{"num_hidden_layers": 10, "hidden_size": 128, "num_attention_heads": 8, "num_key_value_heads": 1, "head_dim": 32, "intermediate_size": 512, "vocab_size": 8192, "hidden_act": "swiglu", "norm": "rmsnorm", "norm_place": "pre", "norm_eps": 1e-05, "positions": "rope", "rope_theta": 100000.0, "rope_fraction": 0.75, "qk_norm": true, "attn_scale": 0.177, "bias": "none", "tie_word_embeddings": false, "parallel_block": false, "init": "uniform", "init_std_qkv": 0.0265, "init_std_o": 0.0, "init_std_up": 0.0265, "init_std_down": 0.0, "optimizer": "soap_variant", "learning_rate": 0.00793, "beta1": 0.95, "beta2": 0.98, "weight_decay": 0.039, "lr_head": 0.00861, "max_grad_norm": 0.5, "warmup_steps": 74, "schedule": "wsd", "decay_fraction": 0.81, "decay_shape": "linear", "final_lr_fraction": 0.05, "batch_tokens": 32768, "max_seq_len": 256, "doc_mask": true, "train_tokens": 154000000, "max_steps": 4700, "dataset": "wikipedia_en"}
Each number is 128 + 24 x the weight over its row's rms, rounded and kept within 0 to 255. Layers, rows and columns count from 0. Numbers have three digits each. The size before them is the row's rms in percent of the matrix's.

# layer 5 attention output (transposed), 256x128, rms 0.276, rows 6-17,38-49,70-81,102-113,133-145,165-176,197-208,229-240, columns 0-127
102:128133128110125134134181124124084091133091120134093143095085105181134146076151163162123156130134109094143121075135156105152095121122176153157113129108114146130127122126116151105149132104098132119148156116155104125137152151095134141130151103075142087176132092108108150155116130170085135127127145181135122128114158132111117111129143157164156132117140145107150159139140125151117092094155
097:110129109102101120104119109137133083113089149097121092102099089150126103075142111140137120142106105120088136113124146154125101120094115116097132117063145160117162121140135110128101155100108106096171131146098087121073165137091083114113143158170110154128181167103117104149118079146099145130147124125127134163139174137141144134090122109142131118136115162133147115113140146134152134123127
087:123127094156147135137117117170125149163147115119133091122096148162060125152174099131141115141169142118143119139110154137149129116132147099104129105166130147113132121139135150097122106147133130149148151099179111123139148089166117098157104131127090148107083125090144162122151160106097164149145098155111117176103125148091100144078132120086135114145120137156103104089143096092120125145156
093:112132105138128107101116126139116106098133088137136147142141076129150142143148150127190112135138108165141124189160129151164138151112122104126135122145153108091117151131119157133149070141174109148149158131116131094111098109151132071163116118179185159153124109169139116142150106159113127138138140150137121114121090099095123138157165129124160151135146160168141129145143097127158146126166
087:102128127131092141126137148119104094107087148125118120117117114127145113110123144109128164121157114123094143130105099105149101118131101104082099126119154107123139130121114165105094075162114136140164133123109116105093099093162148100125094100114118116112078089150080116146095112169115111148123081093116117128102113157147149110153106111111120185188091113152108171134151126166119114113150
092:141123126103105124119148113119172130168099106147138121119114121136129106113148118134116113134150131151112108090145107121101105087167117155172167169118061171117136135179133120131101162133108132152123142133137113159153161178061099118114164130123119150096115132148120130100109170099115141106083111146158103114128141161128094137117122168123137112114134135175170165143123144144120161100154
100:136147137118111134149100110083126123146159107133138119153108094090095129177127125165110138158112137148139103188117123162107137098133131108139097138167121143122126131119149111092096116145093080137147111142132132175140108143152096113120145082169110125119189108103134164107146137119124179124055155137146128135118144130122152147107103139131149155117102093181096109144104156143154135116125
099:140147138120163151110116120138153153170152101136137120121128135102163136146150155114169113101116110166157098148165081078207143096130115123153100113122157157165150122100126122139112146126127152143041146166106180112160122142103141160142140136171164121122115117112130127132117167106134101124135159115144110141126136113162115132112122160131151156171135123164117125120132134108155138109138
106:097131132122175104113109121129126125151079179120113109180094167112090134116107163120139105133087148104121166085127138125157128152142083124091133132130162102111141147159115143162144145154144132137074147139123103139135147141125128143137151164111121149103137102083156104133124135151140109092155141148090127152085097110137116156133086158137084105159123127137165146155117117111130106140067
102:093138131158122106095114107112127145118138140128151135110131115155102131168129089097156156162076080099107143051112131159152126150091151159107170130122060130095125130135136102115134140106127113143141137135110076130130133150124140123147102144083159132104116128134092092135157078131133116151151155128100119157118090153134139105185134116126133134089114135120113098153118137151124161134157
100:137145090116127118127187130157140101145135125167123182132091112170158125131094114071116133128161114122123149105123122139178137155110139124162121117150170159144135103114082139108129126125157170130102150128139157092112114132107177124140121115095125099172130118074079143131117122142131119131184122138141133108145136154150119100186137152157144130122135136103183116118125157160151117129113
087:104113138158175111117153150135137100145146154088113145107086149136169100142148153124122130137121104122122153088153102098185190115133113134151128135164144111155133123144117148130142151135114136107151149137145119143155120164084106110159101113093176137160173113103140192157140135141160111147128131162110135136111114139181167127128115128099093152124143155115154128149122160152141156092100
097:121114152141161119139070130138145133092191112161134141155142127094116101167127110091132094151095087140101066143150100100138150140132102130117123100114130138156121136064141121111130104140156120126147113131126182133160113102102110102184111130158136125117120151093088130095098099134127110148100141104146098089132135149145088140108126125119119133127115124158121101117129111159153177164122
099:177148134099140153102142123110089105153131104126159173145162094148143134160125084158125115135118101096121111101136107123136114116145131115139131109231135141181151139126121117078108161110124127129104116126133127105142123124121191131109104152131142114122100145181143142136148115091118136122092110141164108128115101102142075135108141127134139157102115138133126142116169102123167136159100
089:122127123129165172126162143125105138124119130133148097145170153136160117117157130153100129160045095111133096109105132116081127075128114130128116102106106091137081122134127113166178141166107140132118139143114171144158096145105154101120122139135154132132115100166140082144164095108163108126123115130131118098109165085123139111096134114129129152107130098116105162152119167159146157139138
092:121099151142140158110143092094147128156142158100170128140133144137121092141138170164113163141113164123155115099125122136161156138114107121130129112091107129138128142161184097144098132097113128120132103128138159128158115188103125213130130132153108118111122142183084145137146099109181125108079147130138136113149122114094135111159124129149132110141064140146167136145115149135127122132116
089:136190128123153109115133109130129088147138117149137121143167130150150128147090129092153104139126118138152131132108113160098117129136106135144109117167117159154140116173113073118142149128093136120075136163132153157111134111097145137139095117119151162111092143159173144138171139123106099119136103163178167112104142105200113149109139109159146144106171113111099155149153106108146155117144
104:150132115126067126153135112122139141125117128149109158115152101094107117150120117137129154116141144103130137138096126124110153102141137167126132107190121125156105122143153121170113111099153132091112090111120095079120128143145146149088113092153125087133130101128142069144085166109126138127142102114144125156169099165131124119162118182152172155118177167128126116150099128105135070108112
108:114135120120116136108129129132132103077125161137118085159121130120121149119121139058106153142117110120120128153119124106116142156149119161083105078067127124121107088125151151138141120142133161144138160163136164101094130116110116135149155112119141114134115133175126120123133124066150154108130211092127087154140107091108114131144115118103127148108134100115162118096096120188122156122110
104:151147097138103165180142110152093125119130112146117126135134167111161162125144077139167138140128129091128149094097129101134119137155156119131129146118107120142142134093124104134116124121140136084146106096117103149077162091172125109129092120142147148137100145093121151108105140130121110137167145123118078105111111167091175170157162140113176149143153136100109168158138091134144100160112
089:100161120134112090134100160138100126114157125123140142070132102152090057132130132133159121112159102125132116164111115158110158129120127114126152154151106141105092102153124125135146144152120136077135067114110121139153120126132148155071128128119142131178102135079084154131088133134096095149120102121107162155145127118139113130124157131122118114135118164128156135158167107112138196138109
109:146101155133155150118127078119174164110103105131123122124128163112178133161154144153153122139137121146145108100131128119151099115139116117115105142141142123093130150064099167166148085100138138157114107176130112144121127088135098119113147114184151156163134097085130120075127125123174102118153094171137135115135129145102151132121133116100140110149087141147116107123080141134107096095122
110:099116150171149127125108126107136127101121117130162133070115127114137117133216158115143144174079133124121096148124103086119144113097117143121146081106132134089110141156177125124093124105167145114152150122109114170147095142114126106141149138119133141126150133121063125165114128115141126139074144125144125151116121137113151141144092152077098137112087109152127121147153110153146160151142
088:168113113130153112180126144135140156166137129143115130141141159117160145118156101155109115114159125124155131089115153172130091117142127118167128148107119114127127148173146136123163183123094121146103114056120110134098126145124094107095110134124124158097071096151126141161131126180095094117141111138134148134154158130127128120164142139128124091163115151155105191090142150136126103130161
107:150126140150123118120092134121150163124098087120195127155118128119141139152126145125101072118133114145173120120084150137087125124186106142135119092104151160090170176128106123138106142121136160177121121144133117113141104106107141103070111140114108099151117105121142079106156096142117129126146095119129171159114123114151118170128139130130135122105121118109111117128124086074128098082125
098:084074132187154129152111160081106132100162141110111125164123131110142138104086131139162136142124112171141144133101123138110116127131125144187131136108125099145109121115134127160131111089092139139097108121134094205145125122175119117144146111111129135155123124149116134115103096116167081172178109155113121093104129133099121141154124111124156164106147126134140128139114131173097099120157
106:133122104120121126134119134097124103141133143089112133121101175136165146093105133114119120140096092111132134121138093122074100155165127133135162098152149091106146115053123134087112114090095118097110084101118100108120123147124070143103122146158156107144140137143110087113107138138090147127126170083098125110182140103145150149163113154136140109141129140122129148124134149142151097099084
112:112133120115125149116098135122143116105099117131153148148130164133139150116150096113107091100164112085132181107167124134115130115129141160119141129083125167154119134059112119114110150126132127156121119156151109125109160083146146129097138130060127146144075143180158138109131155128111152111162096115100153081117146157080127169142129129121101107097139112113101164123137158116113133090147
091:140119124107142110130144109084158100117121156119107148103126155153086177101108099150128128126114103088160092136149157144110117145128132091130132060120111133143121126148167184117128152094163109087091098129133127108098096103109137080152144126127115120134141134124118153122128178113148118164096138136109129112170093155104162117112091162118100106156115141118144086118145118144122159115077
105:146122161125189125144137134100110165115163134145099112135146116121127104156118161114124136121144115110132139107129114128136139166086106080108125172082158089101138148081127166104120113136139162137161111114104182161118138178103126123131121118112129103121146076207148164156159119154170113146117141125112131133118106132142118109124093099122099122127140116123137110101113118160134125174092
103:149123120132125107130128124193118145144112143092156116140095153113133149075154137133146117092164154130146140103097165140096129137153155148160120154101145117111147103143124078113103135077125133107158146123133122143125117122118115129111148100105124145136115121094129112109126146203128121152121046120124150110116128169157141098136134101171102127149138167082103142103121128080150126169131
105:074117139114172133142172113118123102132120151104139127162124113142091122137155119143111147147103089137142110139127161133149115122118131130118070118125129120111101121132105158078151114100140089117103111072162083148154127163109160093123146149095132106109132099166081153088109072130102136092085146139105129144130153110109113115149126086154079154120108161119122097131129145137124134159113
093:142146133133093137123134145125125125127167110091112131097122117138107163152157181143107170113152136153120137124173117107139169115147138131114160121132124136153145101075132130101136130120104115153102161150148146117125142114118114166132090139100123151109112110191145157136165101138170134131122089118127083120123124108128163092102153094086119173138119131087118079082104130171107169117162
093:134118097122130136148174150131090179113127123148102136153110152140140103134114131172128100139092138058139147160152140153117125117094151091113138139142173125142093134157148143152110142190110102149095088109149157098114160120106165133133123114108127120113090152150140145117126168099134142126181126089140116108167122130123138115078124121144129116167155118141141172119167118114087147148142
095:110117120156135126112095152130138146101138146151123103152140128090114108150102134179099119107105099136150073145139102153098108133171139123121117168150088132150108133127166119118130103125085141124123059130163144118111126120108120156091109120101106108139156157136167144145098121165134127126145164133105125157166133082163162155073155133134078111126113152146150140107139147109136127126066
103:121125161105104126155150119129135138103142091137115148163109140153067094140107140091148105157073148204138123174125126145098138144076120116142120111104085153143138100087129132127133116122175110130116130142128136120151098123147095144123164156133117087126105143126133072144147131121156121150139111098126081128118119146132074118103092145128094124159119134166134087124144109147125100163126
102:122088118121167098101119142143125139159087116096120102112152171116152125135141109131126088133129133166150108140119136142146116151107162154147118142148153101157120144155117141106161148128108147086096114076133093152103114155177171111110073107143108138095156136071111135163139107075141152117133139121121115113171120131144160153180119146119117145125153150163090147168122135119154154120131
119:140107162118118138151117123130129120154134138105104148151121107147120131137135169141114137109108165105143109140153134134109125102210097128100144155071130119125117165101102111174116137213117115153126129137145125064171137125109101101124151069126116124115160146128164117132141143123125153145177119135109139085147171138110136133083096115127073137130123114117135124148097116139133153120120
107:154168143060102139105162116160104117146113114102127099135117169115094127113162145136181142109142133157127102134155108107134114104095138142109141148158121133093139142069131128182080115117143108144120156151132151115131135106124092163096116112131146086123099139161103101088106167164097156137126097079152098105131146133134152114143110138111119139127146121138095119092113128137125094140171
109:124160131113118121135095121171184129105099107157111144087135119112133096142135123117132109166149122139138178088110155140132147106156120160151142131117121156145136109179125162056186138091131136157141131122148126123170120092092174110127135121126100163095128142112126133097136140100107168093151152141106147127143164149169119167096115152098142168150126120146122109139114137126128158157122
103:118118151122123131089177155166144141128138126072152116128156165136105116137156145176136119110173112130085133102140123107180112114103135184134117146099137127122116110154117157145111136101126136159147150129116151080165119109156128145125147126144078106111111140096124152133130137160109148112107116111135151104175161115116189136133142057110130132170100143122175151093127129128128144122140
115:071122125150104155097091145159135156135115121104149133095143139132121125130154119120136129114179097121086132110121179127158122102112147193093114101084121137143081133146142122102159139110089109131154100139150112143081137091164167099157139095128143150137128096160129158119137136151155132119140085167118158135133176117124136124122175112116100097143103140120104145107150148100123111096126
110:120117166114120113123156117111125140133097127100124116145095195159140133108140159113143140152159143097154115095155096152183105134098077136179136065157123119159126124141105119144129181119098146130087158136140125109117120128183134103169140139142139142142146108111123082134138133133131109152106073153155135120144115162137125157099084163125112121084119100125094132138108120114129145140150
099:120073094166108135134073132096110120119159133144138150109150111087103145130146108140155166117143111162119132147108172135150136145164126140132138139130103122112094128170150112099137091084150122139133092166131091167117125132141116131141149094095122143171128107193143116145146129177138126096132154180097139137104090133106123115142148117156153123103104133089133107110133147106171103090126
108:130115163131119117111078107151154142112087120120136102078149157093153145092136077084112116154181131116127118115110089115167134130114157163154155073133140124102149112109117141100124165069131135105119147123117115129111116107143198121150138163127144140114163150124118102125118137082110148120134134144124146118131168158133140146130126191108155162127139118134098111144124140095143094122100
105:116130146115117161128176158132154112124092112128093135157134116145139132139168161101108154128115151144105176125132182117147165172143097143166103179113132147157113176156158147130132142138147146101127118103165132161119112175121147107096076143132102124096095136085094134140150103141151142114110108107116108136124152144123119157124122122130100129122166140123173180145149154135107158117173
110:096187137138115144117112151146128159157136140144151103151121143140135145140135138146070144116162123084123140124156127097099109125141139101057130146156130120127157081078127148116158114175118126156084105134127143132175140123079128148121132173105125127145130109151146119114133123126115072125109135084142131121126121116153165110169136082103139107125124145085124125102159129148120133155069
117:096156086117132151149094108114104114066165111133123148125125145107127128088140138133142112146118147171136134114149075148135116124099133104124111114131103093134152123111100039125122160076161144149132143165105122104115108079117106113138137167143134151125156160097142123126111131129123138127129107139160140125118090184119128161123094141147147136137181099110129105149124126092135116113179
104:135160111144153093088135104133122173095108083052129106106128127123098070133118113135129167108116150147160142157171153103111147095144130126126149145126122114128128120188148146139124130116158138142147114104105114102106138108129150164102149144121110112137163145094142135125151149102098131124147121114107135151081093114089094132091159142119108061111118094154131153100110142096139120114115
113:171145114097101167138181106126159109114137146079112126118107094138108117125144130117123132114152117098123132113143182121120153139102153117066141109119110099143142102115161086105118157134118125079086148135123141092136147131130082168112133135077146158094161164156152147117147149130148117145174178160080152127132133112116121104133115119126098116128141133124111139166127180122149155124113
093:173142157152140187120167154127123163119126138136086075067130129136102093150122119128116121129151133164102116135105130130157111124101097115105145167149117146122165120097165127152149114157121090142107127134127140149152093149128123115161153120083164123150195120128104151126139152141132157107137146158183131134137150139165129135144111122112149114149140150142109107153089140141089144068132
087:108126124116109075117126149130129099114135177126141083169079111146103144134125169109148103095197126130162157152115129130151147163142119108132064131157127172109141150147114129083119104129111116135114112145161116142118136104100132145117153111100108120143143136106156145137105139133110129101125167130128131152125119132138136073129095133140104135127084133116186125107114073104071131157104
106:133109150164115096095117128075141160126102159173088089140137106102147155071105134128075142114123110156126110149099151110135116104152102139123112132143142116112133099092105140126127115136127143175154141140109133102096134130115128110122135111142086077122139117071144101157140106120137134161181075106144101158175114078130114126105132121136104134105105165105133116108129097120095102114114
104:135093118117140087156078094125113161142115107132092125106126125125113140105131144084098149110073157145111194110158150148131166133104154147125145139148112081100132138131121133157128114128108128155169122129091141125136150151129127142131131129170153115149118125176128058097128100113114144117135107116180133183128109098128093133174110116117124128144141140112095097128131140152148078093129
089:133117120121115096116076137093121049132100143121152129144112101136066150147083160145132114103119129125102136166093119129082116148129130165123147155191113135126145160144136108138154136145114102103062133139125106154114142120146146120165108149126131122102092133099157121147087112122141131142135100130103128105105102120095150122114133114141141123144141094136124146093123182135115182096158
098:153085131164072095112113140170123146142132156139128189098173147150099109124137112122162143136107163122150132083116145181141148123171112135135148136095113094108110145115088131187101114116146115133153144134136122116101130115120191147117067166126115132118112123115140102167106124177100125135173090093142133128122115138108125156151127159140139140127158136126125148114151126112132100115134
126:116124167146105123145130132129172143115095126101122141091108126135136114125136117098140151079194102108133157125110140129118159154139136151116194157106120127115120135161175124163138144145161142156145126107128127125075109160103098138124120086154106107123142105163176090147131158167155132136168090128124131119121123127102119109156155140115130118114169183123093115096126114139109080087118
095:130134136124086142132156133122106151080145114147155128121181097108145122079127126135082113112122133121103112144122131132102114118075112156132127129064155120120112124123101160087104119150116120133145127047117137138129130151135120088136140116134121115099120146119107140085148122104139113139061123110145159116164180163098122102134110098130156122147088149171137136139151120137179144129171
093:120101150130134106114112109118147064082172149126082103111139114149120123127137147113133103105154118136134128175066094152134162094091094130129174106104129136114153118174140110105139107120081141140129131121135162122150135101114110153132123083216122138161119127150168119140086136161094128116107120131110114139120151148114156098140114123140085100117149134156117134145101146136133113129101
098:138076124101174114107150136148143155150145130133115112154101138128115155141128085117141100109153157134150089092133144150135078136117167105099095135132187103126148150067089155090129153117077098119130170094114113105156117121106115141151148114165112127123130058143159154111122149164102146138159109115138140147125139103094116139114129144157133171110135151142099129132152124119115152137130
097:157155149132128142122139107161110149154121158122159123135147108092088165078103130144123146116110130115105124122098122091084135126153129155136125174151166094123120160107133162180114119108137141123140093072119077166090158109141179149174153128133087088108116121114130100149102082148127135136123097128155116120084148136140141114130126109126122172115152130090144096134121147108149112135098
104:123110142122111104150121119126127131111146144087124132094161138071133135123109153170129123144145108149108079134161148111153142110120093119114120147126155139129153124128159204141119109106127119149100118104124165122155127157144107110131182119110125150138110120167108139134133116161137115124099130134104110157131129130128119140154104165080093192196098130161089104140099117134067131111164
105:114138073160130152138152097133156143135136142111203135101138099111113104155115142118142148084146170167088155126098119163100126110124100113091151093161119146092123104162140085138119129139165107128147115167139141118103104147122143132159155139165097119128134142169155103100114146122165143101126089103130147135096112162162113083120106102176128130119141123112139142101101127129152155119118
107:086108089139124136130143161138165140125160132130131116125151175125122098147163189120136122109186157111144133162108134113126154108114136129141086151073119103081113148200128109091123153102137129147142154138126105122097108115096179147137128105144085142121152112122122149078127160121109132108104135144143131140112121132105091117115149182125171119102150095108135151119107107119151120120104
105:140104129145101128096155142159154125115160116137150145115108096069155096147122152130077115116147101153137083165139105142150147110170138095124124125129157119159100115099165083117148156152177138103124154169146122143134091177113154138110129088095119141123161130139126141153108162149129129140147158170140143082134136115136107144128145166111142129089123144174136115144156150115146113076110
113:157123164142094105131154168116100140103141132155135138155126123097144150110110108133129130080148138122134075161144156108078088127131170118121157129146115111087094165121130088149149129142120133094117119132120137148117111110124161084152134117115091113115161089111132091168114109198132118118135137106148122159106143149150109095119126130166148166093167134075131151109139111150106147102156
102:157137119178152150147103147119102126107134175125163147112121114120122129205108128149120155112191149135144132153091099157102113143175132123134135178110112157147139097110097129100120133127122113079120105116152129137141118191123125175110110091138106129102171113161129131168122131093146118123137118157098124088119162108084108130105105126132130117110148121160118086122115150134144141148108
097:154093087100179133114162075122133127136155150152098146148133133151115116109119116120154128177123151144135137145149061117167119139127118088142094122118149107124148117060126145109076106112148161141123174117113122135114100131142128154138117110130124131101127154101130158107121135081112146122099203107129132138121101115135159130115105165082129124112097129124143078131136097119142144147094
108:117129137148142095151101098169124111134112115134154160115150097144127109118094095110111125079131119139113133133104116081103104100120143132150108157120143134145132152128116123108136137130157148115170145065097120141102139156090133161134130130074126111161116134085120145126078103140111097112130081127136166192125111117134095094133174101139117112125150172118164127111180094101110153137101
113:115116094121148125108141148079106148073125126112140136098087131139113148121097121099097090112163126098126119127144092162077103166118154106090133124173095114074129122141129106135119141170094129138122111154132133104144105111167147155092126079137141131154123157163118110101159132083100111148151133134119139128161149095189132130088143109114105125128089100156131122157137114143096121114128
095:104121122144157109152149122089157076154150139113107121107147135141160104134166138168110160086110119116179147116144156126097101145105121094174110119113173130154133113155127085105112100117103164109170118125122164127138128176093095091136133089123133106103138122156101126136100109147135122122124148130158114133167104156119153117147117112152123164070132102135110120127106171140089120104168
114:143133142068096127163129153133105120127132138112136131162107154144095113117116109119108130120126153133156125152132125140119090127133143139126121097100156098175129134129108079112101140106101139072172141131115153107133132118161145150114130146093124138121162133093097142135136151134094140082125173129140173097100137071115090158157136149166141127127118121138122117145140109079153040152114
096:115125113134141123152143100144084144126095167079134090151143084115099147134120110170161143108153165130171149139084152133055130104149119134102123115148089115101140134119196118134114090108112074106156136138167135123082134155118112113121135106112106119136128124127127120098105144137150143129112101148118134118113122138158127118124160085137117162068129132132081137102139083118130136112115
104:124141154133128155107114128114115161126109109125115121162119140129143149126123141095105133097114156141142140117132147141111091130126157080068121094119141121133119139124152106117122171134131126180140094102118075116067148077083116114109121128143127095166132131153164095111140102119164146162139082104114100146098098137115139119087167145117105128083202147135135123111108117135133087135099
096:155128143112120139116156121119095126125088143125094099120136131131134139117123145151095173128129165115167179097161169186075117117094110154131140134139118115129114109188159102115138141141096142112094137099154126113120143137153158171118133097081151161115137118131109104134108210093141116139137144146133150124151136126127127121153134106094127135118128117142145191123116174133118112078125
090:128130129142128116135120093080129132123134141097144149101083110110150114108083165151152164092134116127118122132128151186099106141126129110129163126132094123113092154142137127145125162172120125096118096140148114151124137166145093156145114102159129153099160116192141108145176111142184111149157126148086120151126134143159160113112094095149108149100123170156142139157090163115136131109108
119:145155184084105129130165105105096119099112118091122132099132095134122088135093107115121151057211158140129149158147147125104103117120120187130173133108135133116127145123146162124110132111111157153153132128120158102110124133114128127124148097113121127097142143191133101131132098094134152114072110138126124182123118102139100121109096120121126133132121123137137116094117101161146139115101
076:111122154120092124123084120141154147156105085128127132123099094119107138101106095098130142137105100129127113133128159104124115098149095132112135102115147098139147111148154171103112135113146148175151106160161088135115131085145147118156113145185161104114144113099130112097183139101120158131159117133135121153114160160176119103089110147108084110099135117144162096133124122111169087143082
103:120152094128110091133139147127108135143124078117127140176121158122120142122137120154151104121095158108107085100121131119131125128111145110159126152123152089121134136143130105145126139102128091142131137161111125139126128077191126167118088116120136179135123123082095122082140086145116116160189077101104127140107117091128169150115176132114101137157121137116121171169142137105133111174149
095:102168127128153134139083171167109133162135114116177148121110151183092161102130114120094081103162133121120177101146139130122128149195139100163108094125092131154134102120126129113189163134111107133087129127141149103148134085166146133136107165105134125116107129116130168129123128156106120113148122105148113090150156100161117139123150105121139128173137121148134144141155122111156118100118
108:117094144167154153112131141080151140115145100135087108106177141140134114132123102128118107122208138128116140147103143116149114117105107090122170116114091127117135168143137154149120100141122136122157122102120115141181144136132124046134151144167104126128194118188119157160146114163141137134117137114101140146142136135110164151126107164126141116110132130168137100147109125152112143123163
096:187138132149123088124112144126168147111129104121080113134135105120124128153095138097102127119177137166110107127132169106109113126113082167139163147116143146111135153159164142150121143122119112125152123147126161144132133141115115172172127134155131137134123112162144127159154137155153117175179102105130161148112100130173078163110117156143132122115179100172138185115129143139092118139133
115:163138115149095156107122125107145119144117142151111143126105113094089144086087137109134146127152159153097115137143112144139130108158081161128106115138134143109109136144158125147091115127102125165104135128145105153132134101111120119126115117138129094128154116255160098139133144106109142123129105152198113137122147152150081109126094122135122125117139113100133112125120110155109082129140
110:110111130134110126128171158132106119158120126157113127135112088117133149167124134126149114137173107161115109154141136099138173132146117112126109156104129154127131128136109110154118117122153108146100094115136120176148099154087112091113117121146105103111130136255155118112125106143097127132086115128137107134126130167113129132137110144129086150118097143092117158120143113154130184148126
093:133133116121106129137127163104183112115139177156081129122120157148108133110109139088115116120155104140089105150122136153193161155112125120103157153081107108115133132140131151138146161179125124160125094096112122124124161120118113151142157129120146154134111127145153159130153136140132147142170118153104167117099149153090121071164189088122160124133109145115170129115125164154099113131133
087:126155144151100089079110145124127105077119130109121137139102089115134198126131140130132099141119152147121106151133145134121137187098180158126152113158174133122133128125071157174147129103140079124110151150123096129129125089135130115058124105138142117160141119085115098094157127129122127121139078113104126129137099099139114115113130125124141143144148133093141117161185144120117153125147
087:094118095149172131096126127116117130123124151123064106155129151152077123133098140121119145164099116121094136142108106142128132120094145064162073173153166133140146091161124172092151113118095106099105102098136117125091090127164173144134133148138151125119139117104144167137130137107114148099151114153124106091122098102160174150139139147112148110133162139128106097147135126123115105127137
095:177118105123142135136107104157092144118151116122163109112133140085118143101155111096096151125137178134097142099147093152101143146138133103076090174156084094158109103104121174162110132144166160078135126132093118104151095132190096121128136139128143139121115108070119089155120165128159127168106146116120136103133156129116155123135125121126139087133111111124132106113142130129143142103142
095:112125110114152091136134101094141123129092137117157150122104090103064140137042126125156103136151148116087145130103105155122146122163156129125123139145136156130147107171161111107089127121109101112098124129121179126099121129114148175137128130127122082105155144196145132091107151095127163126072106137110155114104110142135122090111147133169126119142121154102120142123119136114107126156142
095:136155105142122104122107129142097094180130117133116115102096131104118151130088138106141137152124142139115142141127114078118159155117146142136132088192107144136122118135130142117193131151113151106080146125134110138161134076177097102142123182138171121147136157133154117153120134090104120127181130138134138149178122159172180130114136158147105125154122108136116145104145113153100144103157
101:110116151102129133103132128152179141121138127130135120155155105137113145122122089160153125143162165136125099136102151166092106105088101119137149131107129099143098136072148155142123122121166123124141129056165098128149169158131122096147136137090137092139130137104131155105103160154119156099116138104083131117093124129070173104150139139131155082081117094136123122118120153107138169144113
090:096125121120104149135102172170126136151128134177156104147143094094105140116120142144119085114155105121145092145115118130129130088175122128099129152125142133125107107121127135076121123141118128146147116155127152076122117127156171099131134109140098135152095106140126111136123119181135170125132084131115138123159137175135148068111113155176147101162130129053122126075138122141146159151142
082:108141115100113143120166155113115121110093144127114147136089091089137172139128149152124129128137154140109088151153125169183126105108168137112144138144170115182135114115171141136139147105112101172078099141145112090110151107135160152133103097126134112107102116139175108125119158086162148122166101150113120096114099126099138109142133134116133109126093107118105094163107166133114095112168
089:125113141106074114127130102133139133109130143088090130091103068136118132147111162158131117130147166186129116146139150137130181123102139111158098101123126121158139159088082122156164121100135128109164141102159098117173131127094120126135160131085096146130133145169149116127124147134131148102094125138109177157111115085080123098138126149141137141125135120146126172103155139111124187133123
100:170125157100159172123122099169143148136150135117155111130157144165143144159144083149160157159142143112139182122125153171151117127112127132104119127106072126126122144105146113165122137108124086137173143131149087153122162163124109125115148115146123107142150121144134161144152150123105136143106139124112150115089180110103097165120123090115161099120110090183115124123100145103126091162098
086:077108132154182135134138134104155117200099118090141117155150107111101149128155159145100164124123128080112122104135145098129146119123124096144105138147139129119111129101140191102101119128151143124088134083112131133138087172096126135136130164134125115109114130187136165114112122128140168138112127167153142139163099162126179124127092123123123102100133121099125168150136135178141149132125
089:158099124164114090141114128114139151102160101134094125115152132139128147148125159116108127124172168129122156156128118142106129139104135168177120094091153111135124109115064154129133142119149168103157151108126103117146128145100082105104101152127117086115139157142145117127136102094088128151119144087127168142186161158139137135112066138109155117132155105143129104099105147084098115121154
# layer 5 attention value, 32x128, rms 0.23, rows 6-17, columns 0-127
095:124166106106161144152147153137109089141089115148098107158146126082104108087162146121130169108131144132138097132117117119168139090104144129143143160187132157163086108133150122097150137105109118123099163113165118125122091157148127176125170130113156146087112106122108157165165149157114123132157115140126130129176138064122169118100111103144114131127119150115140150120119161147099128117135
107:189212145121097145093141084170149113136114119163115131146130100079128108125131089132127178095139152111119127126172159195143128152109134133104147138126109165108140145126108149116150131127120133083151117125111133127128112165131110165152092145167152137112131160117131121159149114153126139080094101131153142144131167158127157142105151129152107132144114143125102133130120170113123122137161
106:154138162114162144090119132138079116169113132132076138110099111152128141130123136118138133112176163146125117133120129113120160119136153152077121138121109076147168122164153152143127121136156166179148141106161152137110102142128126149132123090149076130103100144124130099109137144105099102088140111150128147167105122129136077156120147087151111094124107119093110150131133097113132144201128
103:104143099075129128118156136197125127145137071126143113158111133137122125158139140122153152124100110150098066127132116120146108108166114094142091114119128105128124114164099150125120094133149144151171147109148080114097150143132121091138083128184161133159120109108156112135158143114121172185155158158107120122124105133132109113161134150147144138139120147142129142087160116105160113137098
086:098151131098105123107142067119129108123123137111111134115148141134170106119117139107133094149119127149109131136126068142157165112136125140109104122113171176162163145092116166138093136098093135145119157109110079147136133132130095167126144136076093154125149120133080116093112104163139115170132126150079136133100136113123138122144148122121132099149106119138119134149140181105080083139171
092:150156074157100137135115160165134076102102181139118096100128133159161157159147122115119133127145108169100123104134141103122159128163129209147129112108129148106125128133097121130116174142112143126086141070151091099128163132139128132143159174121103142123136144120110096176137144130112178149139127173104137116125139127093131146154117118137140115120128121130143137144151122094092147119166
102:141114152120117106113099170127112082163145099162128059174147135134141090192132117169110133133164159142101131184114115134132148140085107090141123150130100106131135127130150156121114150146104073152138116157141127135121141096155111138118112110181096116116150123129126116134118132123115121165144169149133131128126127115116089193104121155164139128121129099185131110151142127130150121148149
108:193136148142133106094111139176157130150168148132127129131136118139154135194087092118131128126153159128106145106108140088144104114152131108162144161134144114113144146143117123170098148147144144151122115138133132104143148158080110162118130115123100118133172121153135141146160176107143161139166139079119143068104128147157149112130141121135168123144167107117139173127093114083125117157123
102:126136102097150135084115124138107160142102152179125143122098165114163162116118137141165100111127124150084167177139128145127104140120096160176135134130154081119091122157154158153123077124128114158115078105143102137121149124131137155157142086185128131146149139131141164151143164117128105122146160157153117174148148122143130158158112137133113119164124118089134135174160143111155116129122
107:160172170176099109102099133116142113168138125141137168112145103108143169138124115146151148166154111126105146122095136131109148121141118145127161126171150132114156146138065115128140093098173122136109150137176118139090114158131171145121121132153177116111130109150143123145132103142086095163096130117138115134103099120161152129117112178139113141144141143152145135157093109168124164171105
100:140144115088130095135147138110120105121100116074112148125129203145131139153113112133114087131200132137086099141125146159167151093105106123093116108154123168150123110134097114104136142148146102117068135145111110141120136108146137121183144124152144122108133091127101134146167131121123156131131105140142114134077137136140087081151138158102134092128123140102165146140108125163146147113088
090:166127130166111162102117107151120108146092143124140130135127138135120143127145156118115141145109134122142128136114083088149159144125100107118108143167163126075127125122142132095078161093139107138122127174106141107148120100134162106163115130126091167111132180108133142092102107102142090112129134152141143076147124118162109123156111142134106198165159078085149104125111132101137105110095